Weights of a small GPT-style language model, trained from scratch on English Wikipedia: MLP 512 SwiGLU, 4444 steps.
Each number is 200 + 20 x the weight over the matrix's rms, rounded and kept within 0 to 999. Layers, rows and columns count from 0.

# layer 4 attention key, 192x192, rms 0.078, rows 0-144, columns 96-143
173,211,206,196,210,211,197,194,186,177,209,214,188,200,207,185,180,236,189,176,193,199,208,244,207,193,185,206,184,173,191,215,183,195,216,195,215,234,164,197,200,216,179,202,189,175,221,224
177,217,211,214,194,216,204,213,182,206,202,206,228,206,196,183,191,225,183,182,196,201,203,218,184,227,199,208,195,168,197,204,203,201,233,189,163,217,197,196,224,200,208,207,194,192,208,195
222,211,222,180,231,197,218,215,216,228,222,193,189,160,190,219,183,202,187,192,207,225,225,221,218,211,184,227,215,203,168,196,182,179,212,187,207,198,197,164,176,179,184,212,203,229,221,202
210,202,187,177,203,194,226,184,203,193,177,194,181,195,209,187,206,210,198,196,203,193,211,185,231,212,211,228,219,196,192,209,211,201,168,198,218,168,217,201,206,240,208,190,186,205,201,202
221,202,197,190,206,214,204,209,221,242,211,171,174,184,166,217,192,200,183,211,156,206,189,226,194,194,177,202,221,197,193,213,176,179,189,172,248,169,204,165,192,170,158,181,222,222,201,201
231,194,181,222,208,220,187,214,189,189,190,197,202,229,220,195,235,178,197,192,191,209,215,235,198,179,186,230,185,205,219,247,224,201,174,156,199,175,203,215,189,170,180,191,210,175,182,208
208,204,196,183,237,186,226,192,190,207,190,226,208,186,184,189,205,188,193,161,199,190,176,190,155,203,236,192,217,200,204,202,174,216,237,215,178,197,220,213,198,214,237,207,187,198,191,169
224,202,195,206,216,201,193,227,193,228,182,207,183,194,212,218,211,206,205,201,194,234,193,192,211,210,189,184,204,180,185,201,191,204,192,191,222,212,226,189,194,196,171,205,190,201,178,213
186,216,195,188,190,216,179,210,194,190,173,191,198,183,233,205,223,222,204,202,204,225,191,191,191,198,199,192,221,191,179,195,200,172,197,196,209,207,205,164,189,194,194,210,201,206,180,210
190,190,215,213,198,181,233,196,190,201,217,205,200,207,168,204,193,182,190,219,186,196,188,210,215,223,201,197,222,224,182,210,173,184,179,210,221,197,187,192,176,197,223,168,177,226,166,193
220,196,205,185,229,221,204,210,213,199,174,213,212,177,164,199,239,231,187,203,218,161,200,207,169,168,224,198,190,220,206,222,197,212,240,178,199,200,212,179,210,228,206,205,206,195,211,201
186,184,205,189,173,221,192,219,201,185,206,222,172,184,185,226,228,228,227,211,186,234,224,182,207,225,206,189,211,228,191,166,203,194,209,217,210,216,202,189,212,220,210,230,213,203,189,168
204,180,216,223,213,189,211,213,211,197,176,223,211,216,220,187,193,209,191,226,247,206,200,245,191,178,204,211,203,203,180,221,208,177,194,185,209,199,175,203,201,216,200,193,213,197,220,163
191,198,203,189,222,195,208,188,217,200,192,179,217,209,181,171,194,220,207,196,226,175,207,197,212,204,226,202,201,188,208,185,210,219,226,212,211,188,218,199,197,215,192,191,187,172,214,199
181,225,199,197,185,195,188,188,183,191,202,193,180,177,209,173,215,217,213,189,163,201,218,175,225,198,203,164,215,207,194,188,212,210,202,211,190,206,239,218,196,157,193,209,177,192,197,224
239,204,193,187,212,193,218,205,205,205,185,189,201,218,201,191,202,198,189,187,212,187,192,217,183,188,209,192,174,186,215,192,203,216,204,216,195,169,197,212,186,187,191,206,198,175,228,183
218,184,196,176,232,181,206,202,213,201,180,197,214,210,200,192,195,213,210,185,225,186,195,229,198,187,209,197,200,203,213,222,207,225,209,224,218,177,206,194,200,210,199,194,185,189,230,199
172,213,198,209,191,195,175,190,192,192,207,211,199,220,206,228,178,181,198,218,174,216,194,177,194,195,196,223,217,205,213,198,199,170,177,208,188,210,205,187,197,206,217,221,224,215,168,224
149,192,202,196,177,190,178,166,170,182,200,182,198,197,208,195,204,182,192,198,200,213,231,181,187,219,199,203,209,210,212,199,197,189,192,203,174,230,202,190,215,205,213,223,195,218,169,185
156,188,199,209,168,212,188,184,188,194,241,194,182,185,181,179,199,209,211,202,200,210,220,164,227,211,203,191,197,206,183,165,198,203,211,178,184,208,197,206,219,183,196,238,209,204,196,178
247,197,196,198,239,183,210,215,213,235,176,202,214,207,210,199,182,209,199,181,185,204,175,230,189,169,208,202,195,197,202,216,203,215,183,216,224,151,199,207,181,199,197,190,184,174,243,207
196,196,138,241,197,228,179,187,204,212,235,195,202,189,181,187,183,221,173,192,193,193,206,197,223,209,182,195,205,165,212,217,209,226,222,202,219,251,211,195,224,171,186,220,201,210,174,169
178,185,186,221,185,230,196,189,186,203,204,203,182,162,200,212,216,211,173,194,204,192,205,180,198,207,200,198,205,210,208,214,196,199,216,199,191,263,174,171,223,176,185,227,212,221,151,156
243,180,197,208,222,213,222,203,229,244,203,216,186,177,215,192,188,200,204,191,208,185,181,211,221,196,193,213,207,209,185,195,175,212,222,222,237,170,190,197,188,205,201,196,204,198,226,194
150,176,190,201,191,187,159,163,187,209,195,196,206,213,203,199,199,201,214,212,237,188,195,168,168,226,193,196,220,184,200,219,210,217,211,238,189,232,219,209,181,205,205,200,194,219,214,189
256,215,225,202,191,199,218,242,217,187,201,193,207,228,193,223,211,200,199,181,185,193,179,218,187,189,214,195,171,204,193,194,205,213,200,209,225,169,191,196,195,198,201,162,210,176,235,214
202,184,197,195,186,238,217,208,200,220,181,197,156,164,186,195,219,203,195,213,228,196,204,183,213,210,201,189,205,198,214,204,175,214,235,173,176,259,170,225,212,194,175,219,203,218,154,181
168,195,190,211,172,222,174,189,187,187,197,195,204,209,185,218,172,206,174,196,187,204,184,186,186,171,199,223,220,223,243,189,194,165,174,187,194,224,207,185,224,207,206,200,195,207,177,206
250,236,212,205,183,183,215,221,209,194,177,212,220,218,183,211,185,203,192,182,183,234,189,240,197,179,202,213,175,192,215,179,206,173,171,160,217,165,189,194,211,233,220,163,225,169,214,225
183,193,211,207,203,242,208,171,215,215,234,210,169,164,245,186,205,196,170,208,199,197,166,173,204,207,250,241,254,222,205,166,171,171,207,207,185,181,206,175,207,199,215,223,169,190,161,207
248,187,194,230,217,235,213,195,200,199,228,184,183,183,180,162,192,211,179,209,157,200,181,203,246,196,225,210,216,198,198,179,207,176,198,177,196,176,198,181,230,203,207,235,189,162,176,216
247,217,211,208,195,199,213,238,221,206,192,221,224,214,191,225,201,186,192,194,197,225,179,231,190,181,195,218,189,198,218,188,179,202,191,196,239,155,211,222,185,220,204,173,216,204,248,233
184,201,212,220,190,218,178,195,209,190,209,249,229,234,210,176,198,182,176,222,206,188,234,209,186,200,215,195,152,172,200,192,184,221,228,206,178,199,213,196,204,195,229,224,195,190,201,216
204,182,198,217,180,223,176,201,186,197,219,233,215,225,205,184,201,152,199,203,228,181,193,171,178,187,212,201,162,193,198,187,222,219,216,203,212,213,205,185,197,211,229,190,193,209,185,189
194,189,213,200,174,207,181,199,213,205,203,197,233,235,197,184,213,166,194,189,218,186,199,185,170,206,230,194,185,180,177,193,213,218,240,215,194,205,205,207,200,209,210,207,187,182,215,199
201,199,197,198,206,226,190,190,186,211,197,222,223,232,241,165,194,196,207,157,216,173,211,202,153,198,219,184,170,186,202,204,218,211,247,224,168,229,224,223,211,209,224,195,191,177,199,195
210,193,179,185,198,187,234,200,199,208,154,216,212,198,227,174,218,207,178,192,217,188,200,187,179,210,222,220,219,194,213,236,179,218,215,197,193,175,202,206,206,210,215,190,152,188,199,207
237,205,171,219,209,190,206,182,193,193,173,208,221,221,222,189,220,153,158,178,206,218,212,226,200,175,207,233,196,205,197,211,221,209,227,206,165,229,229,204,202,194,198,186,180,221,223,185
174,201,208,180,196,204,198,182,180,202,193,213,188,183,182,217,191,185,225,213,193,166,203,173,197,212,226,180,222,219,192,170,187,203,186,209,185,200,178,183,209,217,195,230,229,245,180,190
200,187,207,221,208,209,198,193,203,206,181,208,219,225,215,187,206,181,173,161,211,185,205,217,169,207,218,220,209,154,212,234,185,206,224,209,215,207,201,224,187,198,185,199,202,199,224,184
261,201,172,223,207,168,183,202,160,202,194,198,214,231,205,175,203,184,171,182,219,208,197,232,186,191,205,220,200,160,185,207,178,201,202,169,167,209,221,235,213,178,195,210,193,177,229,217
209,186,200,194,196,207,190,221,212,172,207,212,198,164,201,209,224,220,203,219,202,221,199,198,189,207,203,187,203,238,207,199,216,199,206,189,224,202,200,190,194,193,197,187,216,221,195,201
183,205,205,175,203,185,200,196,191,235,216,223,204,232,179,241,151,204,220,207,203,180,213,182,209,200,185,186,159,213,206,170,180,199,190,194,218,152,173,157,183,196,187,206,210,210,196,185
193,194,205,203,192,178,191,215,215,199,172,229,196,178,214,221,208,212,201,233,186,232,201,175,177,212,183,194,239,201,179,200,171,185,174,200,206,205,199,198,181,185,200,201,198,232,201,212
169,157,202,200,184,203,203,188,189,174,195,193,185,217,218,164,209,197,193,197,168,259,206,222,196,199,202,216,268,206,236,217,181,182,167,241,172,231,170,181,198,209,227,192,177,221,193,216
213,168,178,210,179,190,216,194,173,237,256,172,164,218,202,199,160,168,200,187,177,199,204,196,229,230,169,177,204,225,175,222,206,193,186,230,214,167,163,206,207,213,205,215,160,219,190,170
232,203,229,205,213,182,212,254,201,203,154,209,212,183,194,193,217,202,158,189,213,215,200,245,173,172,204,211,175,199,191,217,189,204,217,164,219,180,210,206,198,212,169,173,209,184,222,160
187,204,220,222,191,209,174,197,183,187,230,176,191,231,173,222,199,192,196,214,172,216,227,211,213,203,183,206,173,199,198,215,218,178,170,208,182,199,173,197,211,235,234,223,177,191,168,203
197,165,182,198,188,201,190,205,190,190,259,210,161,205,221,225,162,237,227,200,139,190,202,177,235,199,198,152,210,208,145,192,213,185,175,252,207,184,176,166,193,188,205,206,140,206,210,209
177,186,161,216,152,219,203,213,203,188,193,194,177,170,163,200,226,207,201,222,209,208,222,170,225,217,201,183,219,206,204,166,194,240,227,183,200,245,217,221,227,199,169,211,232,223,185,194
206,201,202,189,244,165,208,172,198,176,198,170,223,196,238,166,231,206,170,142,195,174,223,197,157,189,212,171,189,215,211,213,213,201,226,203,197,209,231,190,216,169,187,186,204,201,167,168
159,204,244,211,221,165,208,140,169,197,200,175,221,212,188,185,197,155,167,164,204,207,244,212,137,186,202,229,177,232,215,234,205,184,171,203,195,148,205,241,206,235,231,225,208,176,203,169
179,192,234,195,219,187,223,213,182,189,143,235,213,198,184,220,222,196,221,238,213,201,226,216,164,204,188,207,222,167,240,264,221,211,180,210,227,209,170,223,187,247,215,178,213,202,195,202
256,225,216,212,218,211,229,247,184,179,177,178,194,200,176,172,241,200,183,200,171,208,208,225,192,187,223,197,201,185,214,211,204,182,203,187,199,193,201,167,237,231,210,185,180,160,174,213
216,202,219,165,190,191,220,242,202,199,142,192,208,220,199,181,208,181,215,198,202,204,194,219,182,204,201,187,201,204,232,212,193,194,208,183,210,188,206,230,189,233,207,153,201,184,216,240
220,214,203,183,193,206,207,218,219,188,253,186,203,215,200,204,198,215,219,183,167,196,181,199,240,217,214,187,176,187,173,160,203,220,229,210,213,147,210,198,181,189,193,199,171,169,241,218
214,203,238,222,216,221,222,191,246,223,184,220,190,163,231,200,219,170,175,198,206,232,212,204,194,196,159,238,209,193,216,193,171,193,198,187,197,209,179,241,195,238,201,204,231,233,184,203
231,223,200,220,213,216,206,222,219,246,175,218,195,175,219,188,209,179,192,223,214,200,197,192,211,219,192,215,195,173,187,197,164,192,210,181,212,223,192,203,193,193,188,202,215,226,198,184
206,190,191,205,207,190,191,215,225,215,208,193,213,229,213,201,173,212,218,184,188,193,169,198,209,195,217,191,192,207,191,183,201,214,207,209,222,150,207,219,177,209,193,202,187,167,258,225
181,222,186,221,191,209,187,200,185,196,187,189,200,193,165,219,195,214,187,191,193,188,218,190,192,213,186,217,183,195,232,212,203,168,197,182,179,250,184,185,217,187,200,209,209,207,157,166
225,192,184,215,204,179,201,220,202,197,155,189,221,219,214,215,182,233,227,153,176,222,208,235,172,145,188,196,183,197,208,189,211,183,168,153,184,205,200,226,214,174,174,187,203,180,201,198
218,241,190,187,196,218,194,207,202,218,194,200,202,172,179,221,172,237,203,202,194,207,226,190,200,205,174,210,152,156,227,188,198,202,224,169,207,209,195,223,194,182,203,193,222,197,205,184
185,192,187,204,183,233,197,193,179,216,181,196,163,162,188,184,200,196,193,223,199,214,223,196,248,198,206,198,215,204,213,194,178,212,197,196,195,238,206,208,215,190,205,223,196,199,165,194
260,199,221,211,204,220,208,226,232,185,190,218,201,197,198,200,215,227,198,204,211,203,178,227,207,165,185,196,196,205,198,190,210,214,199,193,233,197,187,200,215,224,193,168,218,199,210,230
193,208,217,198,180,162,188,174,219,201,209,223,170,197,205,214,206,188,181,204,212,189,181,170,205,191,201,217,195,218,202,220,196,204,220,230,213,220,188,192,188,207,226,183,218,210,185,203
172,211,198,164,199,176,166,179,188,172,230,219,179,178,197,189,208,214,188,178,188,214,206,171,199,217,224,194,227,199,169,227,248,192,212,196,156,229,204,233,171,209,187,197,166,236,209,215
170,203,206,224,202,218,233,208,207,229,213,193,186,204,191,204,205,160,197,248,208,199,175,211,192,167,191,190,193,205,189,196,187,193,176,196,253,200,186,202,204,203,201,208,216,154,203,192
180,178,226,224,162,235,228,231,195,205,225,211,186,187,214,206,230,188,191,233,194,231,192,219,209,160,181,172,221,204,184,174,204,205,191,183,231,213,176,170,197,215,216,210,253,211,179,234
211,217,213,169,203,172,192,195,185,198,177,203,174,197,182,183,209,226,223,185,217,138,187,208,189,227,187,203,193,201,178,239,184,179,171,187,195,184,167,226,206,195,172,220,189,187,226,209
234,216,188,205,202,220,190,172,221,209,195,165,220,178,183,215,219,188,115,154,236,215,214,203,234,203,212,227,154,182,205,195,207,233,230,203,160,170,256,218,200,232,211,194,187,230,189,159
224,231,196,200,202,213,222,199,225,225,228,206,242,204,216,229,208,191,227,216,211,209,196,203,160,184,174,156,187,211,201,203,191,226,209,204,230,249,193,198,200,205,163,208,215,185,184,218
201,204,222,197,227,205,185,174,186,195,200,207,219,184,209,210,221,222,234,202,216,207,190,172,208,266,203,219,174,205,210,191,236,184,188,215,193,208,219,218,207,225,200,210,195,225,200,192
183,135,196,188,176,212,179,162,195,190,221,227,178,194,226,203,245,244,224,189,189,197,182,184,220,265,204,196,222,231,208,210,248,162,190,196,184,161,172,227,180,164,163,224,224,244,210,242
222,183,177,211,172,211,222,163,215,235,181,185,204,217,185,212,194,219,180,181,206,201,199,163,197,175,216,217,192,197,154,216,226,197,212,164,152,162,235,197,198,244,172,173,200,245,172,191
198,200,191,212,216,227,181,199,177,214,206,193,202,199,214,223,214,179,232,265,196,217,198,187,221,223,156,182,203,209,220,200,175,227,177,208,235,216,214,188,208,196,226,200,220,191,215,221
198,132,217,188,171,224,225,189,183,191,195,201,168,210,193,189,169,181,192,198,179,223,216,223,210,168,214,193,237,177,236,190,235,179,169,208,228,221,161,148,236,207,195,173,192,212,183,204
193,225,202,198,238,194,203,178,209,185,231,181,200,183,188,198,211,178,178,191,260,185,254,215,160,199,172,258,182,199,214,195,185,220,235,206,211,224,210,218,208,170,187,214,220,201,195,154
225,184,204,206,197,214,179,197,192,198,185,175,196,187,207,211,221,183,189,224,184,247,237,196,222,181,207,185,176,200,213,174,227,230,191,205,207,201,206,147,189,190,182,227,212,190,224,219
216,175,213,195,210,217,195,189,187,196,198,212,188,174,215,221,214,163,201,204,227,227,220,190,193,217,188,199,185,190,232,181,210,202,196,201,241,216,185,174,204,197,161,205,235,227,194,201
176,226,184,169,202,154,182,252,182,173,206,209,233,220,196,217,219,210,187,185,203,192,200,216,197,163,235,210,185,191,167,186,209,221,221,138,181,174,180,183,158,245,213,208,156,207,213,198
186,216,171,154,205,223,177,253,188,213,173,226,229,215,205,231,204,186,228,239,235,201,206,226,203,185,170,196,205,167,191,220,213,217,219,144,206,183,192,237,189,229,184,184,203,223,216,188
169,188,162,166,181,181,188,193,198,174,187,204,195,223,200,204,164,230,218,201,204,207,191,232,220,219,211,186,239,178,214,212,206,176,153,168,168,208,141,196,210,233,242,174,204,216,224,220
205,180,214,195,202,175,202,228,203,233,210,199,207,219,187,176,179,199,224,192,194,204,212,205,203,201,180,190,205,199,205,243,187,219,224,211,172,197,221,211,202,184,204,211,182,195,193,206
209,193,207,203,217,189,198,165,224,213,165,206,212,183,211,215,190,221,209,178,165,188,166,183,207,212,201,220,221,183,138,185,155,234,202,219,216,199,207,177,215,203,210,191,177,207,194,233
187,156,210,201,199,204,186,193,222,208,210,191,211,230,183,197,193,183,206,184,208,202,200,213,227,216,191,201,224,189,189,237,173,185,218,215,189,196,199,181,212,179,207,195,185,224,207,198
193,193,202,191,182,214,211,219,211,211,238,210,225,223,162,197,219,187,193,187,234,193,224,238,243,178,214,203,171,203,207,202,211,188,233,204,174,211,200,220,189,191,162,210,202,199,214,170
186,190,198,198,187,238,196,233,170,203,213,235,189,198,205,223,205,201,208,185,194,204,195,239,198,185,184,196,247,181,196,207,243,159,186,234,235,169,187,231,212,194,227,210,209,209,221,183
211,177,228,219,210,203,225,150,194,237,189,194,195,191,182,197,200,238,204,195,198,203,219,181,176,194,187,198,191,202,204,193,199,193,189,235,225,226,249,218,228,158,200,162,233,175,197,226
205,223,216,204,198,191,188,183,218,199,173,169,183,188,202,186,190,182,156,195,143,193,199,200,168,194,185,205,177,218,178,206,247,185,202,195,188,204,204,197,210,250,204,221,215,172,209,215
212,206,192,188,179,189,197,189,190,185,171,214,169,194,213,205,192,193,214,185,206,177,189,245,179,182,203,204,160,222,210,218,198,211,198,177,201,204,200,188,183,187,171,177,217,190,221,179
186,215,166,196,192,234,185,220,221,189,163,219,222,176,198,224,205,211,207,203,166,204,182,219,194,176,200,201,220,196,164,179,224,200,197,186,210,204,209,213,192,241,192,208,190,223,192,200
214,194,209,205,182,191,225,227,183,190,200,195,202,198,203,195,201,245,257,179,202,210,235,203,178,161,231,222,205,209,243,150,206,213,199,192,173,185,208,183,180,192,213,214,191,189,210,184
201,193,209,261,189,182,204,199,221,210,207,219,187,210,200,180,173,219,163,190,196,224,185,156,202,180,213,237,229,175,173,179,186,189,197,218,181,194,188,189,215,194,233,208,145,169,179,197
194,211,191,217,181,200,173,193,176,203,156,230,191,171,190,230,173,199,173,190,208,219,173,213,169,174,188,222,206,192,176,214,225,184,170,180,236,184,194,211,208,249,200,168,197,198,197,181
206,188,181,205,194,206,202,196,192,214,167,215,213,183,195,213,186,172,162,218,203,212,192,229,194,145,199,231,209,177,195,204,231,187,192,221,253,188,195,179,207,200,175,168,185,182,166,179
235,168,228,210,193,158,221,173,206,212,220,192,180,230,214,167,190,190,227,185,211,185,203,185,211,224,201,173,181,230,221,173,172,221,189,215,196,186,199,184,182,162,183,206,223,197,236,207
185,227,183,158,208,176,180,190,190,143,177,221,209,177,194,165,220,201,208,176,177,174,224,185,212,225,234,179,223,179,195,225,223,190,230,195,173,225,185,197,181,220,177,213,169,245,195,239
198,176,230,204,200,199,178,221,198,169,193,183,200,204,190,168,206,222,228,153,163,231,204,235,196,238,219,166,204,175,196,203,203,155,232,174,199,206,207,193,205,219,174,234,190,214,203,215
184,229,216,233,197,179,231,209,197,218,198,204,188,186,176,216,192,216,202,229,219,191,167,203,163,193,177,164,195,219,213,219,157,205,212,183,179,174,195,225,187,206,225,194,214,189,184,185
187,210,217,227,198,224,234,220,213,223,192,242,192,184,194,195,191,225,220,243,226,199,177,205,170,194,168,169,177,208,213,186,155,203,219,173,220,187,182,212,198,200,212,218,222,170,193,191
184,206,228,205,169,198,173,203,229,163,209,192,195,188,215,188,200,204,177,189,189,233,196,181,241,209,220,209,190,201,177,197,258,186,190,236,176,203,224,180,199,174,189,208,201,231,197,216
188,201,232,217,218,200,162,216,222,197,177,216,172,183,226,214,207,216,230,176,186,206,224,183,204,214,197,206,210,174,188,164,205,200,229,187,196,192,174,227,196,210,220,198,199,226,204,235
206,223,232,180,193,193,186,217,180,200,170,209,205,192,176,174,188,204,208,175,191,172,211,198,174,208,199,206,195,195,249,160,175,218,176,220,186,186,190,228,208,218,218,201,215,196,235,189
213,233,193,196,237,176,194,228,195,212,146,192,241,201,189,195,227,218,208,171,205,168,214,219,203,195,196,219,199,205,162,197,173,237,251,162,197,174,233,206,202,223,200,210,190,223,210,188
211,239,218,200,224,205,182,206,210,199,182,199,204,170,196,186,224,162,175,192,224,194,198,224,172,204,201,225,213,160,209,181,212,218,235,214,247,197,200,182,195,225,185,199,193,221,192,189
184,151,218,210,179,209,183,202,199,200,238,195,175,204,205,204,220,201,216,218,161,235,209,207,233,200,202,186,200,212,195,212,216,200,165,175,201,204,187,166,187,166,173,203,205,186,211,220
189,248,186,188,215,200,208,195,217,207,185,217,209,202,179,209,194,190,181,201,234,169,210,192,156,209,183,219,195,203,202,198,171,223,248,200,203,191,189,237,189,216,210,185,211,200,212,186
211,165,206,202,198,204,194,195,172,196,205,202,167,193,224,185,203,186,227,229,171,235,205,189,209,229,200,169,214,210,236,195,212,199,157,238,214,214,205,167,224,157,211,202,240,182,211,224
197,223,193,200,211,163,218,207,183,210,146,186,228,218,181,193,174,194,205,180,217,193,207,210,159,153,207,205,206,197,207,191,177,201,234,198,222,207,211,237,200,225,220,177,160,195,197,184
225,235,182,199,195,229,196,233,172,217,232,225,214,162,177,217,214,188,212,245,197,211,198,172,214,177,204,177,167,216,199,172,160,237,174,182,208,241,204,161,186,212,195,241,194,165,177,181
199,172,198,190,190,161,210,235,205,202,175,175,184,246,200,184,178,205,251,193,207,194,199,248,166,179,166,188,223,203,219,222,188,211,228,181,222,199,227,228,183,209,233,164,200,230,212,212
204,201,206,246,222,231,197,204,179,222,235,202,191,165,203,194,191,143,163,231,173,205,222,174,196,174,177,203,187,198,198,204,205,198,184,238,232,208,219,156,238,170,209,207,214,157,166,205
179,218,181,177,205,180,195,201,225,182,197,173,221,225,173,200,202,183,185,197,227,168,218,244,174,171,204,220,170,199,195,215,199,212,236,165,155,181,175,218,198,221,183,177,225,206,209,191
221,158,216,197,214,198,217,190,193,200,202,197,174,190,222,181,202,140,199,209,189,211,218,210,223,206,198,173,179,200,205,192,199,211,190,200,224,204,189,155,190,189,177,213,191,204,192,211
196,233,222,207,221,190,203,191,190,205,186,183,242,214,174,195,203,178,187,183,245,186,224,184,183,207,173,216,153,202,212,200,189,210,221,185,183,178,222,251,218,221,169,204,202,237,191,176
234,167,201,212,190,228,216,174,200,212,200,191,165,178,219,204,196,199,201,198,187,217,213,188,215,193,179,197,230,208,232,185,212,189,196,251,256,211,223,184,236,161,205,179,220,194,219,195
200,187,227,194,182,202,216,192,192,205,185,215,182,218,192,189,184,178,211,175,228,184,216,237,185,181,204,202,158,216,217,204,202,201,215,203,215,197,204,206,203,183,195,186,222,196,240,177
210,228,186,159,183,204,229,207,174,202,198,190,232,188,185,212,207,206,220,204,242,179,234,193,196,180,209,197,164,225,249,165,213,219,207,205,217,197,189,184,185,234,162,198,218,215,200,178
212,183,215,212,213,172,198,207,205,190,193,180,178,212,219,182,185,181,159,196,201,207,194,221,171,189,193,195,212,201,239,219,218,182,195,204,230,205,185,162,182,171,191,214,213,191,219,179
201,195,201,172,208,189,204,240,176,191,186,180,206,214,185,190,198,194,226,209,160,215,214,210,209,207,200,177,218,172,203,240,227,204,203,189,193,211,209,192,191,216,233,208,135,214,181,241
171,219,169,170,203,172,189,216,214,175,170,179,246,190,177,207,212,198,207,229,209,198,214,234,216,200,206,183,190,198,206,207,199,219,230,171,171,186,176,185,181,245,182,177,188,231,185,203
163,200,192,222,188,246,181,208,193,202,195,223,199,171,195,219,212,227,188,209,184,205,176,203,197,205,182,199,219,189,161,220,228,148,183,214,206,211,228,238,219,202,220,205,188,183,180,196
213,199,218,172,208,199,210,201,219,194,200,187,207,191,222,186,214,184,226,201,173,206,245,183,177,211,191,195,217,192,209,201,198,225,226,206,219,179,183,186,181,228,199,215,228,230,180,242
181,226,209,204,201,224,198,234,201,201,211,204,219,174,173,205,206,232,182,194,163,188,176,213,204,207,222,176,202,222,163,203,250,151,201,219,181,200,188,198,196,213,233,232,170,190,207,194
216,186,208,181,182,168,205,215,189,197,177,192,222,205,203,204,158,221,256,173,170,200,205,185,175,190,194,197,217,200,167,193,180,234,219,176,177,189,196,206,185,254,194,185,170,222,189,235
212,191,182,178,202,214,176,181,172,208,188,200,210,179,198,212,184,184,182,201,185,191,186,200,177,186,175,190,211,198,175,202,214,210,147,194,225,195,189,195,188,229,203,187,192,228,209,195
196,184,230,194,208,178,222,214,157,189,233,197,193,224,187,186,179,172,218,176,181,190,202,167,219,233,200,192,210,218,191,202,140,210,190,173,212,224,202,195,215,219,198,214,173,223,203,209
182,218,186,187,176,176,195,228,206,178,184,189,217,226,201,194,212,201,220,209,192,179,211,218,196,191,224,199,181,214,216,209,223,197,226,155,154,188,181,193,182,237,207,202,184,197,198,202
205,220,220,201,203,201,201,196,157,227,220,153,228,191,183,193,174,175,141,170,258,232,235,155,180,189,199,224,192,191,260,185,206,222,239,218,188,191,220,221,201,214,188,208,174,190,203,172
194,178,194,202,201,193,203,216,233,182,189,245,190,188,225,215,216,197,224,197,158,187,178,246,243,205,226,204,205,207,164,214,201,175,168,186,220,199,189,217,190,177,216,199,197,218,205,224
206,232,186,216,222,182,168,170,173,209,214,197,196,160,207,189,198,192,219,222,201,220,210,198,219,214,153,176,170,217,203,212,243,178,164,205,195,213,190,223,179,221,240,232,217,178,215,202
213,199,196,209,200,149,182,196,172,176,173,173,206,236,199,195,225,184,210,211,216,213,221,198,182,215,240,210,195,178,199,208,190,224,197,182,176,213,228,183,259,208,155,174,180,195,214,218
183,231,186,196,203,214,237,206,165,230,187,189,243,165,188,187,171,190,182,180,239,192,180,177,194,191,179,224,221,188,236,190,181,229,239,234,201,206,195,219,205,198,233,198,191,173,154,189
205,190,215,204,208,170,201,184,212,194,176,175,209,215,151,181,208,186,191,220,205,197,200,195,175,192,215,221,193,170,219,204,179,209,227,200,200,205,225,194,236,200,162,183,186,180,202,217
183,237,178,255,216,180,167,201,188,161,218,180,230,224,218,174,211,170,195,227,201,186,205,176,182,195,222,246,203,173,174,205,206,181,187,188,184,208,191,198,206,220,216,200,202,181,180,233
184,196,182,194,192,174,178,167,174,194,190,200,235,206,208,197,221,179,204,200,223,214,192,200,173,207,198,191,187,203,206,203,195,196,216,185,190,209,202,212,201,232,165,209,174,190,202,198
208,203,202,166,196,151,202,197,243,189,185,202,233,244,205,236,213,193,214,207,194,205,203,222,200,176,195,177,210,199,173,229,189,211,164,144,209,201,188,168,199,199,177,195,216,200,233,208
197,215,181,219,201,199,206,189,149,217,175,177,229,196,199,181,201,203,202,196,232,217,196,189,195,216,195,207,191,183,230,169,187,220,213,226,181,207,217,221,211,225,196,221,171,184,197,195
173,163,198,190,199,189,212,180,231,208,197,155,211,225,188,225,237,211,192,199,193,163,210,260,196,183,204,208,248,202,217,210,173,198,218,212,204,180,217,205,215,212,196,187,194,235,173,212
189,213,186,193,196,169,203,185,159,193,198,177,226,183,201,201,194,173,199,184,222,231,187,189,189,199,191,192,187,210,229,193,194,212,232,214,196,203,191,193,212,242,169,218,173,187,197,188
197,219,167,226,225,186,181,196,161,214,197,208,207,184,238,180,205,182,200,212,207,230,204,189,170,221,196,216,214,191,191,180,201,187,189,189,173,213,220,200,214,191,195,243,200,207,185,220
189,232,215,188,190,179,184,173,175,183,203,163,198,230,186,224,163,206,185,231,219,189,206,149,172,196,232,200,147,169,187,239,223,226,204,198,203,223,218,179,200,233,200,177,223,203,192,162
214,197,173,185,202,204,198,194,195,203,197,171,206,221,165,193,213,187,209,185,201,197,195,208,201,196,198,190,210,193,211,217,178,209,207,204,212,212,187,219,207,233,181,203,170,199,208,193
211,176,198,188,210,123,234,196,230,210,209,190,190,218,188,203,189,193,169,218,221,182,222,173,185,184,226,227,210,215,209,205,225,205,184,209,224,200,168,190,200,220,233,178,200,190,224,228
213,202,197,180,182,193,198,183,212,213,201,194,210,206,182,194,217,207,193,208,206,227,200,220,192,198,166,188,188,202,213,206,190,209,222,171,196,197,209,219,201,215,173,194,186,199,200,182